config = dict(
    num_hidden_layers=8,
    positions='rope',
    init_std_qkv=0.0445,
    init_std_up=0.0445,
    optimizer='soap_variant',
    warmup_steps=200,
    max_steps=3721,
)
Each number is 200 + 40 x the weight over its row's rms, rounded and kept within 0 to 999. Layers, rows and columns count from 0. The size before them is the row's rms in percent of the matrix's.

# layer 2 MLP down, 192x384, rms 0.141, rows 0-50, columns 64-127
106,225,208,170,186,194,207,208,235,166,232,175,262,168,246,148,194,204,146,152,196,115,203,242,273,256,197,223,205,222,239,204,258,238,210,190,225,168,195,181,166,221,221,169,206,182,221,229,259,197,164,174,212,161,201,187,228,199,166,204,238,199,228,144,178
107,180,245,218,217,186,179,152,278,178,223,298,214,166,217,213,266,228,195,222,142,200,175,155,251,177,162,223,241,190,208,200,231,235,176,125,241,169,203,131,216,96,161,215,166,189,199,134,179,260,131,223,248,141,225,231,160,183,183,210,194,233,204,202,179
105,174,234,164,202,249,187,232,204,228,177,179,139,164,168,211,109,210,112,185,248,237,295,242,197,179,112,256,165,149,160,242,194,200,235,187,156,175,236,209,167,180,163,232,212,190,222,186,162,176,195,236,233,176,245,190,167,216,128,207,253,133,161,193,135
091,165,211,195,166,153,137,189,226,197,192,238,133,230,287,167,138,152,184,198,219,131,256,194,260,204,269,186,223,248,229,150,186,172,261,136,209,244,233,177,198,221,259,147,173,186,202,189,189,324,194,251,122,190,182,206,146,91,176,140,209,202,232,154,261
106,187,171,152,183,300,178,143,160,230,192,185,257,188,234,235,201,165,172,259,268,171,228,179,225,208,213,204,169,233,228,274,228,172,212,152,191,218,251,208,196,166,155,153,166,283,190,164,150,177,284,224,132,190,185,118,179,98,163,214,146,204,203,264,319
101,195,176,204,192,189,201,151,173,204,203,197,245,192,208,234,216,182,240,243,189,258,188,224,166,169,182,197,347,215,188,163,205,258,226,244,147,217,253,178,214,263,222,167,250,131,267,293,191,242,145,244,249,286,157,228,217,141,193,322,167,188,217,161,253
096,168,181,146,168,182,222,199,200,264,214,221,202,169,234,231,205,241,213,226,147,183,193,153,188,142,145,266,240,214,235,223,218,156,259,254,235,209,196,192,211,202,218,247,174,287,275,277,225,193,261,213,191,193,195,201,230,191,135,195,200,140,165,227,214
094,197,180,254,265,246,152,136,223,168,207,185,198,197,189,198,268,236,237,223,218,207,161,87,187,171,154,162,215,172,137,260,129,230,89,172,258,160,218,278,236,173,209,140,165,178,186,231,171,172,213,184,208,152,225,214,196,169,218,185,171,183,158,207,217
105,262,179,188,232,179,173,233,73,243,154,244,242,204,234,222,186,221,151,189,168,219,227,263,201,239,182,171,216,239,171,151,206,231,155,193,171,236,174,232,272,218,144,227,241,206,171,140,243,186,248,210,215,198,171,196,165,176,223,170,120,242,244,151,248
097,286,212,204,282,209,139,151,218,246,212,187,198,133,208,179,198,191,205,160,178,213,148,187,178,159,107,197,185,211,179,221,148,195,155,190,188,167,171,180,241,177,109,169,238,206,183,272,157,276,270,232,208,215,267,181,255,174,184,166,203,185,165,179,165
095,207,240,181,180,138,224,259,188,251,149,174,270,205,210,164,94,204,246,207,240,182,165,259,178,176,189,236,192,237,175,261,230,222,243,239,195,197,167,138,246,208,165,238,240,233,114,199,208,189,264,190,209,193,251,164,217,213,169,209,213,208,187,196,287
102,160,223,185,186,183,244,227,230,236,188,181,234,130,202,175,248,205,231,211,235,191,190,184,148,179,163,181,227,178,248,185,258,210,193,132,225,195,198,139,211,164,184,308,145,236,147,233,217,127,247,190,210,152,224,193,270,218,196,229,207,235,147,236,239
099,234,259,180,207,243,195,216,200,151,161,196,221,240,96,197,158,164,213,212,199,185,238,168,208,133,223,173,206,169,160,224,192,230,173,155,221,182,240,221,173,204,159,176,167,171,162,185,156,114,174,151,166,189,178,221,127,255,163,188,246,234,191,169,204
095,269,151,243,186,188,181,206,185,226,172,171,200,149,131,201,155,141,230,301,154,164,206,154,158,227,268,154,223,173,262,238,152,233,206,148,201,181,200,251,235,212,219,147,172,204,218,193,200,147,199,185,201,216,181,200,171,282,138,205,184,195,108,202,166
100,157,233,191,201,188,170,224,178,170,262,262,179,169,183,171,194,165,115,116,246,244,150,151,192,173,162,240,202,209,273,209,241,208,249,228,172,207,212,197,233,115,153,221,200,174,241,205,229,208,256,219,179,205,157,364,273,217,185,199,197,126,241,185,195
094,236,198,163,181,227,204,257,186,141,180,205,102,226,207,167,200,268,188,200,199,179,184,227,193,210,174,205,225,162,266,250,258,179,259,215,199,157,281,259,220,201,150,203,158,200,164,192,204,251,194,139,177,200,152,203,152,205,166,201,201,212,236,216,275
100,181,133,188,201,228,215,203,211,190,190,234,167,147,194,207,161,202,143,279,203,253,135,175,263,206,290,183,186,189,264,174,235,212,236,186,174,148,198,247,190,203,227,196,211,233,236,177,206,177,216,224,203,232,154,173,222,152,170,243,151,224,157,239,191
104,210,211,284,80,219,219,129,147,215,247,224,199,143,200,121,171,209,210,88,208,51,196,208,182,248,147,176,219,258,210,173,230,183,199,194,232,175,205,213,258,254,231,165,237,199,225,205,201,255,196,252,187,189,240,211,251,221,204,274,192,215,180,220,218
100,249,210,171,180,255,253,233,227,230,104,192,205,238,231,204,234,230,223,175,212,186,149,175,208,183,176,157,237,216,235,242,217,238,149,178,213,170,147,150,182,250,275,236,148,164,205,219,169,178,223,191,241,210,242,167,256,227,216,195,220,204,182,161,164
097,223,192,167,192,206,236,227,221,224,222,200,196,249,139,146,177,253,134,202,194,145,209,202,160,146,144,204,136,227,157,179,247,193,172,211,193,171,217,229,267,161,183,177,252,229,129,198,172,93,251,153,213,124,202,218,180,255,224,232,245,188,237,215,250
104,115,186,214,188,95,222,202,306,257,154,174,234,122,145,156,173,198,225,209,128,180,173,272,195,164,177,210,204,198,124,209,207,181,170,139,180,208,208,133,227,183,191,224,195,232,215,138,230,135,183,283,179,206,269,263,242,217,132,204,170,152,206,250,234
099,184,97,131,214,177,241,188,233,286,195,227,109,199,246,176,120,178,155,210,150,168,245,119,195,172,162,160,329,220,200,236,202,197,241,184,163,221,177,214,178,220,160,148,233,223,209,183,249,166,201,201,195,199,182,104,143,229,222,158,160,289,112,252,184
107,231,226,218,247,181,159,210,113,241,210,192,194,205,233,214,130,173,281,174,160,184,182,289,296,185,145,173,204,262,179,210,231,234,240,203,179,213,129,222,263,184,168,187,189,186,187,226,216,221,216,155,186,205,208,232,186,231,189,238,147,201,228,233,239
101,286,303,147,242,131,231,220,218,175,269,209,233,233,241,153,228,163,152,219,203,216,265,193,229,218,213,177,206,201,289,195,127,214,173,178,244,170,216,210,233,236,189,169,252,212,219,234,213,259,155,239,214,177,141,198,193,133,254,229,181,182,243,275,250
099,195,219,169,209,147,171,251,221,165,115,173,175,195,221,133,221,234,238,256,206,219,128,184,167,174,220,215,228,179,199,283,261,215,230,221,105,230,203,202,170,237,304,251,147,223,190,239,225,210,247,147,177,189,140,266,249,237,233,202,124,224,158,174,190
104,201,118,222,214,175,173,275,177,142,167,177,178,212,233,261,245,224,246,203,220,175,188,221,113,232,229,238,165,157,237,284,267,167,198,181,159,192,199,230,187,186,199,162,229,243,239,115,210,168,122,245,260,185,186,185,229,205,219,204,182,116,154,231,185
092,222,196,235,251,184,172,211,115,186,235,174,208,157,145,155,205,188,172,254,302,146,92,203,206,185,244,206,279,146,148,178,205,180,172,226,183,238,180,169,155,183,245,166,197,167,247,203,191,250,225,241,186,208,216,190,221,247,221,257,186,272,208,206,203
102,226,246,220,206,167,220,200,166,199,156,158,247,198,129,151,184,280,221,169,235,222,131,198,209,157,223,149,199,194,212,229,154,210,181,248,193,186,155,259,171,208,205,273,205,214,269,221,178,227,188,157,175,178,167,190,193,203,188,243,209,223,300,250,206
106,112,161,187,144,136,259,240,182,199,223,185,190,240,262,161,244,168,171,168,312,279,166,191,263,257,237,250,202,224,239,201,150,204,243,191,237,197,322,226,224,169,225,102,190,203,179,231,233,211,217,171,215,243,210,232,172,206,186,184,205,214,248,244,152
094,244,133,158,243,202,148,212,141,204,140,189,248,192,165,217,121,213,314,139,169,202,184,175,128,224,108,216,239,183,109,241,190,228,162,171,173,171,161,121,160,230,167,189,220,195,210,191,231,177,243,182,199,129,238,129,244,166,139,226,238,223,240,195,163
096,257,186,219,179,283,214,212,131,165,148,196,247,308,172,294,181,214,139,166,235,285,171,237,264,209,209,98,184,189,220,231,170,180,242,287,187,231,191,154,232,214,220,209,238,223,186,252,223,146,177,134,226,150,157,220,181,191,146,185,238,186,198,169,219
094,110,176,204,150,162,196,180,186,260,183,196,228,207,197,182,211,169,171,233,222,159,231,166,237,177,195,160,248,253,151,228,189,197,261,236,185,223,185,340,164,166,143,268,136,207,276,169,217,221,233,140,159,218,175,202,131,168,223,121,256,185,162,238,304
093,172,251,106,181,201,192,177,156,238,176,155,204,205,257,154,275,192,238,318,206,231,177,283,186,268,186,186,166,185,194,233,295,210,254,218,205,168,161,182,204,164,260,172,232,244,179,223,216,147,223,224,142,153,173,185,151,198,156,133,176,219,116,176,196
099,160,170,197,158,148,249,222,185,189,208,231,210,219,172,205,213,195,285,299,151,219,154,198,240,156,150,211,245,199,200,230,177,194,160,214,248,220,194,128,227,207,205,203,246,131,167,170,201,274,275,195,178,243,143,219,197,203,254,118,231,190,173,195,225
098,172,156,144,158,316,195,225,194,120,223,161,174,213,122,191,112,193,101,233,241,248,268,232,83,192,151,236,218,251,146,229,134,116,226,215,203,279,251,157,209,190,211,145,223,199,148,185,221,216,228,155,224,115,219,220,201,158,194,191,204,206,235,271,233
094,209,183,143,226,192,253,250,249,111,248,205,223,228,170,165,199,248,124,200,168,262,261,215,243,184,188,211,219,188,273,266,140,203,203,182,210,223,185,229,160,199,181,233,272,190,261,179,318,123,196,186,252,204,117,215,178,236,218,201,159,245,160,259,212
101,263,220,244,235,177,168,262,167,287,168,189,237,196,241,136,205,224,216,200,160,234,199,183,206,222,157,137,155,159,203,354,212,244,219,191,160,209,186,139,187,303,238,207,244,168,226,213,195,232,218,159,146,148,167,272,187,195,200,182,197,174,203,203,184
097,178,169,121,205,196,211,200,233,209,211,195,186,258,164,198,183,169,206,172,175,181,198,197,156,246,239,214,182,243,120,237,229,218,166,181,207,182,194,178,139,161,138,185,210,132,184,166,164,216,235,150,178,221,148,239,163,231,180,218,255,255,269,177,210
097,254,164,229,202,224,230,234,193,192,173,252,246,168,168,160,148,249,198,225,127,211,178,155,177,116,139,167,238,255,264,251,156,168,196,185,195,218,258,205,174,204,204,219,193,172,189,228,120,200,248,186,238,204,200,174,170,170,221,215,223,181,117,136,207
104,204,267,247,340,184,137,219,188,149,236,194,244,211,225,234,157,174,213,199,240,220,245,243,216,194,170,240,138,142,192,237,173,192,203,254,229,179,177,202,257,217,143,148,140,150,155,130,198,199,196,264,218,209,182,198,213,196,169,211,189,148,195,192,177
104,207,169,148,169,167,195,174,236,144,236,172,215,223,293,153,195,245,290,214,199,209,154,239,258,164,268,212,229,180,215,123,189,144,190,221,206,184,246,192,211,232,213,176,205,161,210,127,198,212,228,173,167,261,257,99,184,226,161,199,229,240,226,184,174
103,211,205,110,225,257,186,230,279,182,232,221,258,190,143,193,222,218,246,220,204,267,239,181,228,131,175,226,170,205,193,187,127,191,199,243,226,172,196,236,241,204,184,198,249,273,117,129,176,190,258,200,237,155,200,152,172,160,57,142,300,171,237,184,240
106,236,136,163,239,132,210,200,145,174,159,200,209,176,133,236,192,191,222,200,280,232,220,273,193,250,226,172,132,213,180,240,186,245,252,215,212,201,202,246,284,211,221,213,217,209,181,165,117,236,261,216,214,224,186,230,185,123,267,138,266,196,249,205,167
097,253,176,182,254,218,193,168,194,236,191,204,180,133,207,148,222,173,190,256,162,195,155,202,211,187,278,120,157,196,222,236,220,222,241,193,201,237,149,190,196,235,189,215,179,226,200,213,214,210,175,263,141,155,223,232,230,256,178,204,176,228,242,163,210
106,222,234,221,198,163,193,267,258,212,191,223,115,225,138,201,179,290,197,304,192,182,253,245,255,199,189,252,170,232,222,201,197,256,160,214,196,142,190,218,260,207,182,205,235,267,163,196,203,173,202,182,192,149,221,190,233,212,111,214,228,181,179,229,135
100,165,207,170,194,173,223,155,200,195,224,181,188,216,128,217,178,196,294,268,205,203,219,152,149,216,219,139,214,157,117,245,259,161,151,215,201,221,247,141,180,284,219,188,194,197,171,197,201,250,208,228,224,188,166,223,247,227,253,230,216,156,232,219,221
100,185,207,176,151,205,196,202,254,255,236,174,177,226,231,230,202,197,201,276,221,225,170,240,189,198,181,196,205,146,222,221,189,197,171,235,253,100,146,204,253,145,175,269,253,242,227,209,106,214,206,190,261,162,211,205,202,144,284,182,267,216,171,231,185
104,100,219,189,160,221,154,231,203,203,223,132,196,240,188,224,171,213,265,183,261,239,218,153,251,174,224,141,149,192,219,177,225,187,257,165,222,167,210,239,188,224,131,214,170,258,236,217,158,213,224,197,165,234,224,184,215,258,195,182,202,201,213,257,178
100,190,179,216,186,233,283,207,177,195,262,260,184,200,161,223,167,148,219,186,247,152,244,179,183,146,211,203,151,207,194,282,237,112,135,162,171,197,203,165,215,211,120,166,137,180,202,178,205,173,199,183,127,189,151,166,216,163,201,255,187,245,203,166,117
091,204,192,236,239,223,234,183,209,241,158,189,147,247,196,202,191,240,167,171,215,233,172,231,185,221,146,180,164,213,142,208,230,143,254,210,171,244,183,136,153,251,150,185,201,207,150,215,138,240,316,152,169,188,203,183,196,169,181,256,71,258,185,183,192
103,176,181,172,186,203,187,209,213,170,232,197,185,133,198,92,193,178,216,202,241,190,148,140,243,212,226,135,141,134,188,207,174,208,115,211,230,259,192,183,182,233,140,258,179,236,285,227,228,185,186,192,221,213,214,235,217,278,252,203,231,135,232,172,161